From a checkpoint of a small transformer trained on Wikipedia: width 192, value residuals.
Each number is 200 + 40 x the weight over the matrix's rms, rounded and kept within 0 to 999. Layers, rows and columns count from 0.

# down: layer 6 MLP down (transposed), 640x192, rms 0.115, rows 81-92, columns 0-191
# gate: layer 6 MLP gate, 640x192, rms 0.0796, rows 82-93, columns 0-191
# up: layer 6 MLP up, 640x192, rms 0.0853, rows 82-93, columns 0-191
down81,234,199,151,159,224,252,154,225,143,159,176,186,246,187,203,187,97,214,241,195,244,150,122,244,165,221,194,162,192,202,195,267,188,190,215,210,256,224,223,268,236,128,183,203,171,123,280,268,148,211,200,221,263,270,180,156,189,271,160,195,181,245,128,234,189,174,167,231,211,191,192,206,237,224,224,200,214,221,205,222,199,223,157,221,230,159,303,208,196,185,142,220,224,199,218,260,215,255,210,151,250,178,157,196,157,198,123,224,163,139,200,156,211,142,263,246,188,187,229,242,167,174,256,183,179,199,210,193,175,126,236,221,230,260,251,222,232,158,248,237,159,221,190,133,244,208,176,190,200,157,127,202,156,182,225,217,174,226,190,225,193,136,199,82,278,263,265,199,228,122,195,220,228,261,159,160,132,197,170,287,226,197,200,146,256,243,281,237,209,161,129,216
gate82,274,206,266,209,177,184,207,206,219,235,135,170,236,185,131,155,238,269,107,221,278,189,248,210,237,271,218,173,207,265,164,214,227,189,213,186,162,192,119,176,206,226,198,175,251,126,168,219,241,207,238,247,125,123,223,195,168,202,214,207,219,235,188,196,216,113,223,313,213,220,176,184,202,201,199,200,149,141,169,235,219,143,250,180,278,174,209,234,222,250,132,193,249,240,174,217,216,205,258,270,265,154,276,177,219,208,229,157,119,200,227,203,190,224,191,189,194,162,207,149,231,195,194,216,183,205,195,194,159,172,189,209,210,222,197,196,203,220,128,251,187,280,153,135,189,173,171,118,244,172,186,200,260,221,190,204,170,242,180,273,219,163,237,193,173,216,203,219,187,149,188,201,265,287,229,210,184,210,229,214,145,182,169,229,182,207,234,202,252,206,188,203
up82,187,173,184,165,202,221,196,188,210,180,169,256,298,205,173,132,243,148,219,251,213,207,115,203,184,187,239,272,230,136,181,240,232,166,165,241,221,256,181,229,195,213,168,182,204,166,270,222,112,158,264,149,187,194,201,233,227,144,234,115,192,190,241,205,215,228,133,218,280,205,219,165,168,255,207,194,275,195,174,151,167,137,170,172,185,141,162,185,220,226,221,249,184,209,159,205,154,184,157,177,128,271,221,218,226,216,218,281,61,176,223,208,217,237,197,208,282,206,217,248,248,239,178,172,207,201,210,158,237,239,211,229,184,110,234,218,214,267,219,220,214,237,211,237,208,215,153,234,192,176,195,204,199,220,211,179,191,271,97,163,201,157,257,210,172,166,216,153,244,216,189,200,112,208,199,210,181,212,202,218,212,140,160,187,208,170,205,146,202,195,147,220
down82,223,192,183,188,205,201,121,195,202,174,235,242,198,236,234,212,189,204,174,167,225,177,191,159,212,176,133,201,265,222,241,154,141,177,191,243,246,245,221,145,284,178,249,217,203,205,238,195,267,216,237,219,254,195,272,212,148,225,176,279,120,207,84,202,179,185,229,172,175,208,221,237,218,177,249,234,217,246,133,149,265,228,231,185,247,57,131,241,156,213,288,167,187,176,238,173,225,237,167,196,195,184,214,197,187,157,184,191,256,176,142,120,197,133,180,182,191,178,174,143,185,174,200,217,236,192,201,199,146,275,166,271,245,249,199,177,205,167,220,212,174,205,117,90,213,197,157,203,223,187,185,156,145,178,225,259,179,173,133,248,213,204,207,218,136,159,158,243,233,197,151,207,193,174,288,234,224,267,195,130,122,206,231,182,166,199,178,169,192,176,190,199
gate83,237,212,264,216,153,246,194,234,188,232,225,228,130,215,244,189,176,199,154,244,202,183,210,186,212,205,203,175,188,200,200,178,195,166,194,216,198,181,219,164,206,170,175,162,228,215,198,172,217,111,132,170,229,247,147,191,207,227,254,244,261,175,234,197,210,196,167,150,231,191,182,152,175,134,243,196,217,220,142,170,173,201,277,225,200,147,187,220,118,184,220,165,252,216,242,199,245,245,255,190,185,171,230,209,258,115,242,260,165,215,129,238,223,262,153,242,239,245,163,217,147,247,173,213,260,180,249,207,282,187,210,257,251,205,197,185,210,270,215,233,191,260,200,308,178,150,176,158,152,206,134,210,113,180,245,236,272,209,239,258,272,152,205,96,157,157,202,178,228,256,231,150,178,171,202,132,222,232,193,174,207,187,155,146,141,198,270,137,206,153,222,199
up83,197,172,151,216,219,201,153,206,186,192,175,150,245,207,210,167,242,177,149,214,262,209,122,254,192,234,190,235,230,151,164,144,258,118,182,233,211,207,224,248,164,196,177,231,191,205,208,243,206,236,185,240,212,133,209,180,150,130,192,231,242,232,134,129,271,142,218,229,279,239,166,157,172,205,139,219,181,170,280,184,173,219,259,199,130,181,215,177,188,205,146,187,195,139,211,117,182,183,173,194,176,240,153,178,183,191,189,230,238,243,206,201,130,151,224,198,246,212,202,250,153,119,283,174,145,160,179,159,183,231,269,186,166,230,230,267,153,196,237,235,200,216,251,215,226,93,162,178,258,207,199,155,182,207,214,156,227,246,261,196,240,246,136,232,191,262,206,198,99,136,193,205,189,214,146,259,268,219,249,163,197,233,196,218,208,199,190,235,179,217,214,158
down83,175,269,229,231,159,209,248,197,212,193,205,194,137,267,145,227,212,164,174,189,243,142,175,244,247,228,172,144,133,211,214,150,214,259,243,282,202,111,141,144,160,173,159,180,196,178,246,244,255,210,214,180,130,244,155,205,182,143,163,221,255,127,193,178,181,172,205,122,221,275,237,126,198,171,213,178,182,197,246,163,276,270,225,238,270,167,124,158,140,223,243,181,188,197,179,206,220,170,134,171,174,239,195,89,133,230,265,199,235,255,178,232,194,198,176,185,172,202,188,242,226,235,211,168,196,202,176,169,243,154,232,247,248,168,172,158,249,228,179,132,220,225,138,222,232,162,137,198,198,199,223,181,201,190,150,171,252,215,242,152,199,157,191,252,204,219,176,192,161,190,215,181,218,228,154,249,192,202,153,220,170,149,274,93,120,170,138,282,179,232,272,232
gate84,164,246,189,217,191,186,205,129,201,221,234,195,171,116,232,205,194,197,223,245,181,148,251,216,246,215,241,142,246,244,178,202,264,208,167,236,143,143,264,191,255,228,221,192,184,228,217,217,217,129,197,190,276,169,179,155,164,161,243,144,182,194,171,158,184,150,185,190,201,176,247,179,221,216,155,217,200,160,223,180,203,235,198,229,215,212,200,234,165,164,287,190,204,237,207,244,188,202,272,186,163,272,199,201,261,244,233,202,191,235,220,209,167,289,176,150,198,217,234,197,259,266,318,183,241,195,172,227,287,204,206,183,170,221,290,166,226,205,210,178,172,163,207,182,169,156,165,167,259,159,196,219,212,194,257,275,241,171,171,180,192,237,258,246,207,270,166,179,206,184,211,127,217,167,138,200,194,200,228,164,153,192,255,204,232,248,215,209,163,246,185,290
up84,171,199,186,142,250,210,226,222,187,152,198,234,161,167,181,194,186,160,193,174,217,179,237,162,189,194,219,212,192,232,144,178,205,167,200,264,225,221,262,178,206,233,175,226,174,232,178,125,153,146,257,147,318,211,166,189,136,209,177,204,219,148,203,160,181,194,140,167,215,234,151,130,226,176,195,236,205,240,200,133,205,169,201,211,222,145,230,215,207,287,195,179,106,185,139,184,310,168,192,214,207,209,209,238,177,208,187,218,250,195,225,214,134,132,264,221,181,178,179,174,185,198,154,234,202,189,125,169,235,247,227,182,266,268,180,257,111,267,277,238,204,232,169,242,179,185,202,152,291,203,284,138,83,248,206,242,208,196,182,245,272,185,186,274,187,169,220,151,189,227,201,127,212,223,226,215,239,246,220,247,231,164,228,202,205,197,158,167,130,195,205,185
down84,162,120,279,247,125,197,184,219,248,202,118,251,165,235,158,243,184,255,211,199,219,256,142,160,157,210,185,224,207,110,229,106,204,154,236,154,243,222,260,159,203,213,186,193,238,168,163,190,137,164,234,266,198,207,175,174,177,162,188,177,190,162,163,148,154,239,207,200,206,203,202,223,158,235,205,217,173,217,157,221,254,192,199,210,229,230,247,198,211,177,181,160,225,172,141,201,188,187,133,212,307,208,178,197,140,202,221,232,231,193,253,233,240,196,215,244,247,228,171,245,173,203,134,226,204,173,178,149,129,189,177,239,165,217,229,181,223,146,174,235,236,209,251,190,158,163,218,255,170,174,248,214,226,196,224,258,161,254,251,94,215,194,196,249,185,128,203,242,211,225,220,176,204,191,163,227,123,163,275,252,197,147,227,185,179,222,177,153,214,178,257,152
gate85,223,230,205,146,257,144,125,226,197,213,173,149,196,180,219,250,207,124,248,171,212,206,226,256,280,187,209,271,183,159,210,244,143,250,233,136,203,164,240,167,204,217,280,153,124,159,245,186,192,194,243,145,273,195,185,148,195,157,159,241,166,201,177,215,226,144,254,214,214,184,179,155,210,152,226,188,197,166,255,229,266,192,214,168,186,151,246,173,164,184,161,226,190,185,225,186,167,261,161,261,221,197,197,145,215,162,199,255,199,222,200,258,196,280,212,211,214,218,283,121,191,263,184,149,205,209,218,219,212,149,188,146,223,168,125,210,200,226,229,191,209,181,275,229,186,221,262,235,202,183,158,298,212,194,201,225,157,218,208,228,223,186,133,160,221,214,235,145,196,224,177,170,249,190,218,162,162,225,194,103,231,181,107,236,189,212,225,168,107,226,181,219
up85,194,154,166,211,247,171,195,177,166,227,158,227,237,206,234,161,177,166,165,105,246,200,179,218,203,184,173,151,237,153,197,213,199,139,233,255,196,244,168,264,200,119,208,205,190,129,140,168,172,180,192,219,169,226,205,164,233,280,182,137,174,202,107,254,204,194,203,248,162,225,211,278,186,223,165,191,244,246,274,129,264,203,235,186,266,227,263,213,188,240,160,178,229,218,157,271,120,118,207,176,229,220,199,246,176,218,194,241,209,231,143,177,172,220,173,186,178,160,188,191,238,173,153,209,125,217,208,202,189,210,179,253,220,258,236,142,210,162,155,180,162,207,189,115,199,190,122,191,162,204,266,224,185,183,249,216,199,132,213,223,163,279,224,154,207,144,160,181,172,215,205,276,254,269,232,181,239,233,294,302,168,211,182,230,178,240,183,196,253,223,238,271
down85,283,135,103,185,240,172,231,152,183,131,254,209,218,206,190,184,288,208,216,203,209,200,205,267,199,196,253,172,164,222,215,146,236,228,218,222,155,269,233,277,244,182,162,239,288,207,226,172,158,208,130,163,214,175,159,241,162,188,136,192,141,241,170,178,164,194,220,208,116,162,156,196,175,167,178,185,255,149,177,215,140,217,186,251,175,174,221,239,179,157,178,128,183,232,277,179,186,146,231,159,217,193,198,274,240,208,231,182,192,138,236,92,211,154,222,226,222,300,136,222,213,144,161,221,192,143,176,174,146,203,88,198,202,210,165,152,158,183,211,211,215,139,209,216,168,227,183,226,178,218,232,161,215,155,248,193,218,227,191,164,257,245,208,176,317,182,163,251,209,241,163,242,270,186,120,154,231,253,263,230,151,198,250,176,218,183,198,236,152,182,142,209
gate86,153,221,183,80,255,194,204,163,136,213,147,109,204,248,239,195,253,206,227,271,151,174,223,212,226,215,216,206,215,211,212,209,198,230,133,175,243,214,216,178,260,221,172,237,203,276,178,246,242,172,271,202,197,209,143,230,148,145,225,191,188,193,119,190,281,237,171,186,131,209,116,274,185,264,108,184,178,221,186,262,185,121,218,190,259,215,222,184,223,195,271,237,184,210,196,210,175,231,224,130,204,122,174,209,233,227,166,184,216,214,200,192,190,216,174,161,158,200,246,127,149,193,119,240,226,204,211,192,259,189,165,165,189,150,174,151,246,173,239,249,226,240,175,173,164,130,199,225,215,147,233,269,205,279,266,232,155,163,243,151,233,207,154,216,233,222,240,216,229,180,181,153,258,207,214,201,230,174,234,185,201,222,235,210,159,193,191,156,153,168,145,209
up86,173,252,246,212,181,201,199,249,233,158,215,204,176,248,120,229,248,219,201,288,186,204,187,241,221,246,175,122,209,227,192,279,181,208,204,234,251,180,237,206,173,165,182,174,237,223,211,200,267,214,208,184,190,185,158,246,102,173,271,169,189,250,185,202,109,149,194,181,240,173,174,220,179,234,203,158,186,201,217,140,204,290,203,224,210,187,193,112,258,174,183,143,171,151,265,238,211,177,200,264,207,193,220,197,158,169,205,222,155,191,136,212,210,156,270,195,223,285,199,268,227,143,251,302,268,195,178,191,206,215,191,187,237,290,137,246,130,211,208,173,235,128,161,152,200,218,221,283,262,183,228,190,158,265,136,225,160,171,235,192,248,202,159,213,172,201,130,201,163,220,162,184,160,249,201,224,232,226,119,242,143,145,225,198,213,192,216,158,224,225,239,145
down86,184,129,187,231,195,269,184,203,180,247,190,129,147,157,181,204,238,231,263,101,251,204,198,221,169,229,197,218,224,192,180,200,177,245,240,220,175,115,278,223,178,183,262,227,228,191,182,120,191,200,141,212,238,258,172,200,308,199,180,314,106,204,200,246,210,159,202,209,216,185,168,124,197,219,164,293,140,165,241,235,181,181,217,207,173,136,147,184,181,243,214,126,185,208,173,238,261,216,210,176,238,214,204,157,212,173,211,200,198,196,263,202,270,193,205,250,172,220,154,249,153,206,185,215,209,231,175,187,189,160,256,219,190,262,191,104,203,245,149,133,151,267,200,240,238,190,220,163,211,176,215,210,274,220,202,186,172,230,234,235,242,248,190,197,164,153,140,173,180,210,193,222,169,198,192,193,177,141,186,257,228,229,137,154,196,233,193,257,214,236,217,255
gate87,180,191,159,181,245,216,150,226,171,242,223,170,204,165,224,207,219,281,189,217,232,178,253,208,200,196,236,229,289,185,215,137,242,183,186,168,172,229,187,97,139,153,117,195,122,121,295,219,199,155,146,197,274,185,176,181,187,267,170,192,164,212,185,234,205,276,218,214,200,254,226,198,227,220,202,156,232,209,168,235,203,206,188,191,207,204,163,192,225,225,144,227,217,259,245,200,149,269,186,239,233,214,178,144,210,179,276,170,163,183,233,245,252,273,199,232,206,236,202,141,165,252,221,189,200,118,132,240,204,238,251,214,172,163,239,213,125,235,243,205,188,204,215,198,140,231,139,164,211,236,150,281,190,164,211,193,178,157,167,174,232,154,262,224,213,260,198,197,220,227,151,183,103,153,210,190,213,201,200,105,191,260,218,214,234,173,203,274,205,131,144,204
up87,162,191,280,222,98,223,221,201,147,179,230,206,147,172,247,212,183,274,234,241,239,163,183,247,206,263,102,235,184,250,192,219,222,165,202,189,186,269,202,137,197,188,147,198,193,230,202,160,147,201,177,125,160,224,185,163,236,176,214,231,218,249,171,184,224,299,244,173,109,191,142,202,154,244,237,154,161,236,205,178,168,256,157,223,159,260,264,174,158,270,137,230,257,155,172,232,188,254,152,222,213,137,184,166,221,299,245,206,192,197,169,161,146,232,189,218,218,241,219,218,230,239,163,154,182,118,232,234,215,191,167,199,160,224,142,213,166,172,133,248,202,132,144,219,164,198,229,160,166,218,180,182,270,183,216,250,178,206,176,197,205,204,227,181,214,224,164,219,207,188,181,151,171,125,239,160,200,201,233,251,215,296,181,253,122,142,206,252,191,197,196,161
down87,158,195,192,219,232,181,171,180,131,204,156,227,207,230,199,238,217,171,170,229,199,163,180,251,270,183,233,198,173,161,202,196,203,193,194,183,188,138,152,176,232,175,239,169,219,301,182,197,181,176,239,180,207,200,245,220,232,227,188,210,293,161,175,131,275,167,216,174,252,175,217,192,93,227,236,191,161,156,223,168,226,228,165,190,246,196,166,255,249,126,221,219,206,259,150,167,195,155,234,195,153,146,235,299,183,223,208,258,265,221,237,146,235,231,189,286,183,159,202,193,221,183,205,251,206,160,97,187,202,169,162,193,248,143,146,182,147,176,239,187,246,165,245,233,190,158,249,240,122,159,180,130,225,178,169,247,177,196,235,255,213,265,211,218,269,199,179,214,161,188,122,165,190,128,199,193,235,165,218,199,159,135,149,131,198,187,216,155,198,218,103,215
gate88,146,153,233,170,193,204,186,249,171,237,165,189,230,239,208,219,292,157,206,202,165,153,246,228,208,220,223,96,289,222,231,243,182,103,123,173,207,160,243,136,207,215,200,249,223,208,146,202,175,239,198,208,180,145,149,194,141,172,221,211,164,199,228,225,254,234,153,177,185,170,215,216,199,243,223,152,289,221,238,248,131,153,211,218,194,194,183,215,271,169,256,221,162,214,182,194,166,212,274,163,150,225,264,138,190,240,236,287,262,251,182,179,264,217,173,257,214,226,191,226,172,177,175,197,172,198,240,218,199,208,233,245,222,155,221,195,180,153,186,194,253,186,177,170,178,209,262,173,249,169,191,207,153,217,211,183,167,261,226,222,239,289,208,264,277,171,133,178,217,283,147,164,163,183,225,161,140,251,246,191,177,253,226,256,233,170,155,246,255,175,192,172
up88,155,216,231,247,214,126,197,250,179,240,127,130,204,170,237,145,226,330,177,174,152,216,239,180,240,180,163,180,172,218,224,155,185,256,238,227,183,164,228,223,229,238,294,225,130,148,174,201,209,209,255,204,228,145,194,269,168,238,176,165,280,146,132,187,252,230,221,279,234,180,193,162,200,123,201,148,162,174,149,164,189,206,103,141,176,240,156,208,260,284,207,149,175,189,247,249,232,230,136,194,140,173,178,124,178,251,245,106,194,193,152,149,161,212,270,146,203,182,270,228,192,208,176,165,107,186,238,123,258,157,213,198,209,196,214,154,186,170,130,200,130,147,149,265,198,199,242,167,252,251,148,164,219,223,171,179,272,171,223,234,235,197,188,221,196,171,179,182,221,253,197,167,256,219,226,188,202,123,155,245,189,239,188,240,195,196,236,203,211,145,155,213
down88,186,236,194,201,171,192,234,212,185,204,216,232,230,198,174,257,299,168,158,233,171,254,152,224,257,193,207,245,184,158,236,202,210,150,184,238,190,236,201,191,225,186,207,227,207,185,189,250,133,199,231,97,185,186,170,208,160,184,109,265,267,190,167,125,182,154,206,219,215,179,202,206,149,231,225,178,226,195,216,150,174,207,140,230,223,188,226,189,137,242,260,162,214,317,176,222,188,161,131,214,223,176,144,200,219,272,205,177,220,115,242,239,196,103,186,157,250,207,210,256,171,277,234,190,304,203,237,124,209,259,229,188,159,172,240,245,194,210,238,216,140,177,224,180,217,258,159,254,223,172,231,191,237,203,232,218,199,216,179,193,228,152,233,243,95,237,203,198,223,176,212,215,224,145,234,174,196,201,183,255,231,221,174,166,168,211,236,168,217,190,174,182
gate89,144,167,154,213,207,179,184,205,217,266,198,195,306,197,162,152,204,216,196,204,201,249,325,232,139,111,229,197,188,224,164,212,205,195,191,182,187,246,173,199,180,254,260,219,280,246,240,208,195,212,229,292,189,209,195,154,135,208,154,218,188,169,273,219,159,146,253,151,229,219,259,277,210,248,231,201,183,280,176,167,198,114,246,202,265,200,161,182,223,191,282,263,152,143,147,160,232,286,227,135,130,167,245,253,187,222,206,268,167,160,225,201,220,211,127,181,117,204,213,250,166,210,175,186,156,181,232,230,240,266,215,113,170,279,172,158,220,204,196,237,190,275,165,142,167,234,271,245,170,176,201,170,267,162,202,163,134,224,182,206,209,216,274,187,210,225,224,209,211,214,207,225,199,227,226,167,155,186,227,199,114,225,203,216,172,191,263,175,186,171,171,186
up89,229,236,217,197,182,215,189,156,163,289,195,177,199,240,215,189,180,176,142,281,226,125,161,233,178,238,123,260,158,128,189,166,157,200,168,269,206,157,118,192,223,199,177,281,196,167,180,238,258,203,257,236,160,206,230,165,227,165,170,236,234,160,181,177,142,141,181,234,177,266,145,255,174,251,255,287,170,174,187,115,174,235,228,233,204,158,126,244,212,149,219,238,196,136,170,151,159,167,250,165,159,233,210,294,216,248,214,202,270,185,205,252,182,245,141,185,258,274,98,205,291,263,192,154,212,140,195,226,174,165,104,196,221,177,211,176,237,232,189,165,235,188,204,208,199,189,185,234,226,241,144,202,227,196,286,223,182,193,155,260,311,211,224,201,211,155,240,222,217,230,200,233,216,196,236,266,197,114,199,248,116,195,194,207,202,219,235,228,219,276,209,266
down89,214,209,218,181,214,211,190,112,223,194,154,202,207,163,239,133,223,254,192,229,147,262,196,225,214,295,204,217,164,211,293,154,258,191,136,225,205,231,246,198,177,164,202,173,250,203,132,203,231,188,198,174,202,209,185,166,260,185,167,189,197,314,208,201,200,206,195,238,267,165,178,198,237,186,114,284,149,174,136,194,90,178,178,211,215,220,256,276,188,195,225,218,229,269,311,225,206,214,250,212,192,190,194,244,103,148,190,194,223,208,192,195,217,207,186,286,194,272,222,244,259,246,219,163,236,134,114,234,187,197,209,237,201,171,179,169,184,178,262,199,229,224,212,153,215,248,125,169,147,204,209,171,231,170,220,207,212,246,235,186,178,151,163,237,188,208,182,208,183,244,218,236,194,204,256,156,134,189,216,258,229,196,171,208,214,228,142,221,294,250,197,228
gate90,251,207,169,147,191,154,174,210,263,285,167,131,231,264,245,160,183,199,288,193,240,175,190,163,183,162,214,197,215,121,185,241,226,182,192,267,156,130,197,212,236,252,167,169,288,184,277,192,246,186,199,249,254,143,176,267,171,272,176,173,203,215,197,174,189,188,170,195,226,199,113,188,271,247,191,168,193,142,202,220,240,184,222,248,247,294,199,273,277,179,184,201,234,190,252,240,202,124,189,211,147,180,162,202,175,210,302,235,182,171,195,253,257,222,184,209,289,167,227,232,193,110,230,191,187,227,249,208,145,145,249,158,207,188,189,236,204,128,174,243,245,154,195,188,216,179,143,200,138,159,258,264,194,128,139,233,113,249,217,158,144,226,216,212,222,152,186,227,215,145,334,215,218,220,162,207,182,210,184,212,202,185,199,307,222,236,190,187,240,226,222,246
up90,147,146,168,183,238,243,250,144,216,192,224,205,239,189,221,206,195,232,151,173,223,149,215,217,228,213,163,237,233,243,220,262,210,218,284,200,174,212,201,193,166,168,182,200,194,94,182,210,122,163,219,246,233,189,201,132,191,264,193,235,171,169,206,172,181,160,161,215,218,207,250,231,170,216,134,188,287,268,194,216,99,174,244,187,142,180,214,98,84,247,198,166,160,210,154,162,217,205,233,177,242,238,218,154,162,213,267,160,198,117,206,175,162,109,226,220,218,182,181,247,211,229,145,254,223,184,191,129,266,257,196,225,163,216,238,220,163,218,244,211,160,240,256,178,197,204,227,137,255,160,217,173,230,202,211,232,210,261,206,182,178,201,267,140,171,158,183,211,158,263,193,273,161,164,212,114,207,246,265,160,132,192,236,102,278,208,200,148,265,250,175,186
down90,286,171,228,228,216,230,142,229,196,141,229,194,169,136,210,269,189,161,207,233,236,128,189,217,245,108,192,204,120,226,231,228,235,160,145,237,222,140,240,233,134,261,245,155,260,207,143,183,188,164,239,222,163,147,267,148,233,132,200,143,230,232,200,219,251,207,148,180,209,231,162,149,214,239,193,203,255,204,232,168,197,166,194,240,177,256,186,174,205,236,243,186,213,192,189,174,182,232,212,200,218,199,242,149,210,174,267,213,260,280,145,104,189,153,273,159,191,178,161,225,205,254,225,213,231,185,271,221,185,179,236,175,199,183,110,172,201,167,265,183,191,137,177,188,182,155,305,190,239,194,179,196,128,67,201,234,202,210,293,234,176,89,237,185,162,213,247,210,168,151,193,187,256,175,207,170,160,227,182,155,224,184,287,237,213,158,129,120,194,236,226,252
gate91,259,224,194,236,168,106,200,151,220,158,186,180,169,230,147,178,159,212,196,179,226,250,207,185,234,125,225,144,124,146,213,164,214,152,188,211,222,221,217,265,131,220,193,242,205,156,173,108,203,196,210,264,208,196,185,137,200,230,175,106,217,253,280,264,201,148,267,151,151,159,236,207,267,173,170,257,191,238,255,178,233,224,189,158,219,174,154,205,161,191,215,245,194,140,168,193,249,152,177,125,152,227,280,171,191,264,177,209,310,178,175,309,270,197,153,146,159,237,239,177,178,216,188,240,166,173,241,168,162,163,236,173,254,155,144,290,184,193,182,232,126,150,182,191,226,147,112,183,227,111,122,158,255,190,237,174,198,151,188,187,176,195,246,175,259,197,235,164,246,149,201,244,167,219,269,159,219,283,218,225,157,160,196,94,179,242,202,208,223,200,242,228
up91,141,218,308,185,231,288,195,199,213,276,185,135,224,194,170,166,225,180,200,220,201,146,223,259,216,196,182,190,302,228,176,190,210,306,207,261,190,210,302,183,231,215,211,218,231,163,248,171,187,144,203,215,263,218,252,295,182,249,158,244,168,213,188,207,263,255,214,149,280,203,154,266,175,252,215,184,226,258,128,234,160,130,171,155,158,219,186,176,223,184,165,186,223,240,237,167,211,164,203,183,260,191,210,171,227,143,212,201,202,185,228,248,218,178,187,184,207,138,141,270,171,201,153,218,215,243,239,243,237,300,118,134,137,193,245,131,275,216,163,163,176,188,194,179,197,163,187,209,216,130,234,235,259,228,175,259,159,224,268,193,232,192,172,243,178,205,199,172,217,204,162,253,185,271,175,187,175,243,186,162,203,137,207,194,210,258,158,177,265,188,225,199
down91,170,144,221,264,250,220,161,196,237,148,248,211,192,241,270,295,186,177,243,239,161,141,201,221,185,210,190,162,241,174,192,117,192,226,164,207,193,145,217,189,229,214,200,176,193,148,138,223,235,257,190,203,184,183,295,215,209,179,196,231,198,229,127,176,179,151,211,207,228,227,186,161,174,205,194,154,248,161,219,233,105,247,119,190,176,183,158,208,156,211,240,202,217,204,199,178,161,185,213,205,186,153,174,210,175,198,106,193,216,212,113,154,203,144,208,207,221,173,244,151,244,227,193,140,272,165,193,202,184,288,173,216,162,256,184,177,211,244,205,218,197,162,228,191,236,226,211,254,252,283,142,144,222,169,217,205,190,225,224,194,224,220,220,163,168,195,150,230,214,223,198,270,193,149,139,201,126,128,173,241,217,153,267,180,213,193,177,209,204,272,187,205
gate92,186,192,199,145,121,180,232,188,140,155,269,202,166,207,204,236,214,161,212,230,185,212,179,242,260,225,216,220,206,217,242,163,152,262,187,221,159,247,147,203,163,133,189,216,248,172,195,193,264,195,219,227,195,174,174,202,201,233,235,202,233,197,261,212,277,133,214,204,217,151,212,182,139,247,222,248,157,172,175,198,199,289,135,197,227,122,194,229,172,183,168,157,181,232,202,195,206,233,182,227,195,132,187,161,150,134,224,206,209,189,208,66,206,165,235,188,266,174,195,186,170,179,255,164,192,215,261,212,187,205,128,223,188,157,235,200,188,198,253,198,133,197,201,269,167,231,164,235,232,119,151,240,231,210,174,198,183,209,155,191,185,130,243,221,170,129,231,192,204,206,152,298,176,320,182,209,202,135,255,171,166,234,119,179,174,183,182,221,240,162,206,243
up92,246,163,219,185,155,224,145,255,183,177,188,195,79,186,157,160,190,165,210,295,222,198,166,199,146,133,229,188,260,211,278,176,196,201,213,171,210,236,260,74,239,240,170,150,234,129,241,164,163,177,127,164,156,199,226,224,242,189,223,143,244,243,199,192,201,163,192,160,138,205,215,235,222,196,194,257,175,253,208,181,175,217,232,163,215,187,185,165,212,212,166,229,149,169,179,212,246,139,188,261,232,260,173,195,251,171,243,164,183,217,173,241,195,190,185,177,311,215,160,134,147,202,156,196,241,221,192,179,237,174,147,146,210,223,210,160,226,250,219,221,222,211,214,169,200,203,186,174,194,293,97,111,219,242,214,162,227,111,154,218,208,177,189,195,211,218,240,201,267,223,251,296,210,177,255,168,193,272,157,183,176,141,195,191,151,192,223,196,228,171,281,310
down92,192,288,245,188,257,230,168,166,203,205,127,231,192,225,173,216,193,190,191,201,290,168,146,233,210,226,293,193,213,237,174,199,205,190,164,188,178,312,219,160,247,194,218,272,168,139,134,225,272,166,208,148,178,263,159,161,134,177,226,216,197,241,206,247,249,149,212,217,218,174,178,179,194,135,253,253,135,203,205,164,279,238,201,220,250,221,167,222,195,193,278,183,144,173,136,215,168,170,159,204,200,242,179,186,211,209,206,279,247,157,189,195,235,204,200,175,181,266,215,226,183,187,210,273,226,285,268,212,229,183,192,257,223,195,178,182,217,107,175,252,181,205,228,198,234,233,225,180,242,109,203,160,185,242,236,168,149,188,198,143,205,163,177,210,184,171,177,159,224,239,170,191,223,189,218,218,236,195,225,176,166,153,202,267,270,170,237,144,223,178,243,184
gate93,190,235,110,173,142,193,238,121,175,183,111,196,206,200,165,179,240,154,122,170,135,157,149,214,155,239,303,169,180,300,227,170,171,189,207,236,200,209,195,271,238,279,201,174,230,205,212,213,227,174,187,202,195,206,234,182,178,195,254,163,148,234,178,199,209,205,254,242,65,202,195,211,167,160,211,219,224,128,172,182,255,184,222,167,251,222,205,166,241,215,154,183,175,223,211,143,184,210,217,231,188,183,232,98,160,237,271,252,182,188,258,232,280,215,192,133,233,181,239,197,217,150,182,199,208,228,177,252,174,129,157,178,279,205,166,167,144,248,185,241,168,191,175,163,121,152,249,214,154,273,149,148,230,237,290,217,243,163,239,249,213,202,136,207,181,243,187,220,173,156,236,181,193,256,212,193,241,216,197,249,151,253,164,187,192,214,199,208,242,172,151,243
up93,158,245,185,218,216,136,189,213,186,139,184,203,189,242,234,205,142,176,178,124,183,212,184,117,237,149,211,238,238,227,278,212,169,191,207,245,202,213,155,209,219,186,312,180,175,146,166,178,207,123,253,244,147,170,229,210,230,201,215,263,181,217,223,156,128,183,151,248,148,218,261,220,232,229,207,172,206,206,227,206,270,216,236,206,154,164,189,127,173,230,226,238,192,210,182,200,120,205,178,266,253,167,197,129,164,217,199,207,228,189,174,155,195,198,156,232,211,176,231,234,162,173,159,132,188,217,187,205,196,144,150,211,232,183,167,236,158,178,158,259,225,229,227,187,200,238,212,196,231,233,169,182,221,215,200,186,203,123,171,176,150,213,163,121,265,232,164,253,82,219,227,262,179,153,194,225,239,176,123,197,166,190,212,179,220,146,140,234,180,199,288,164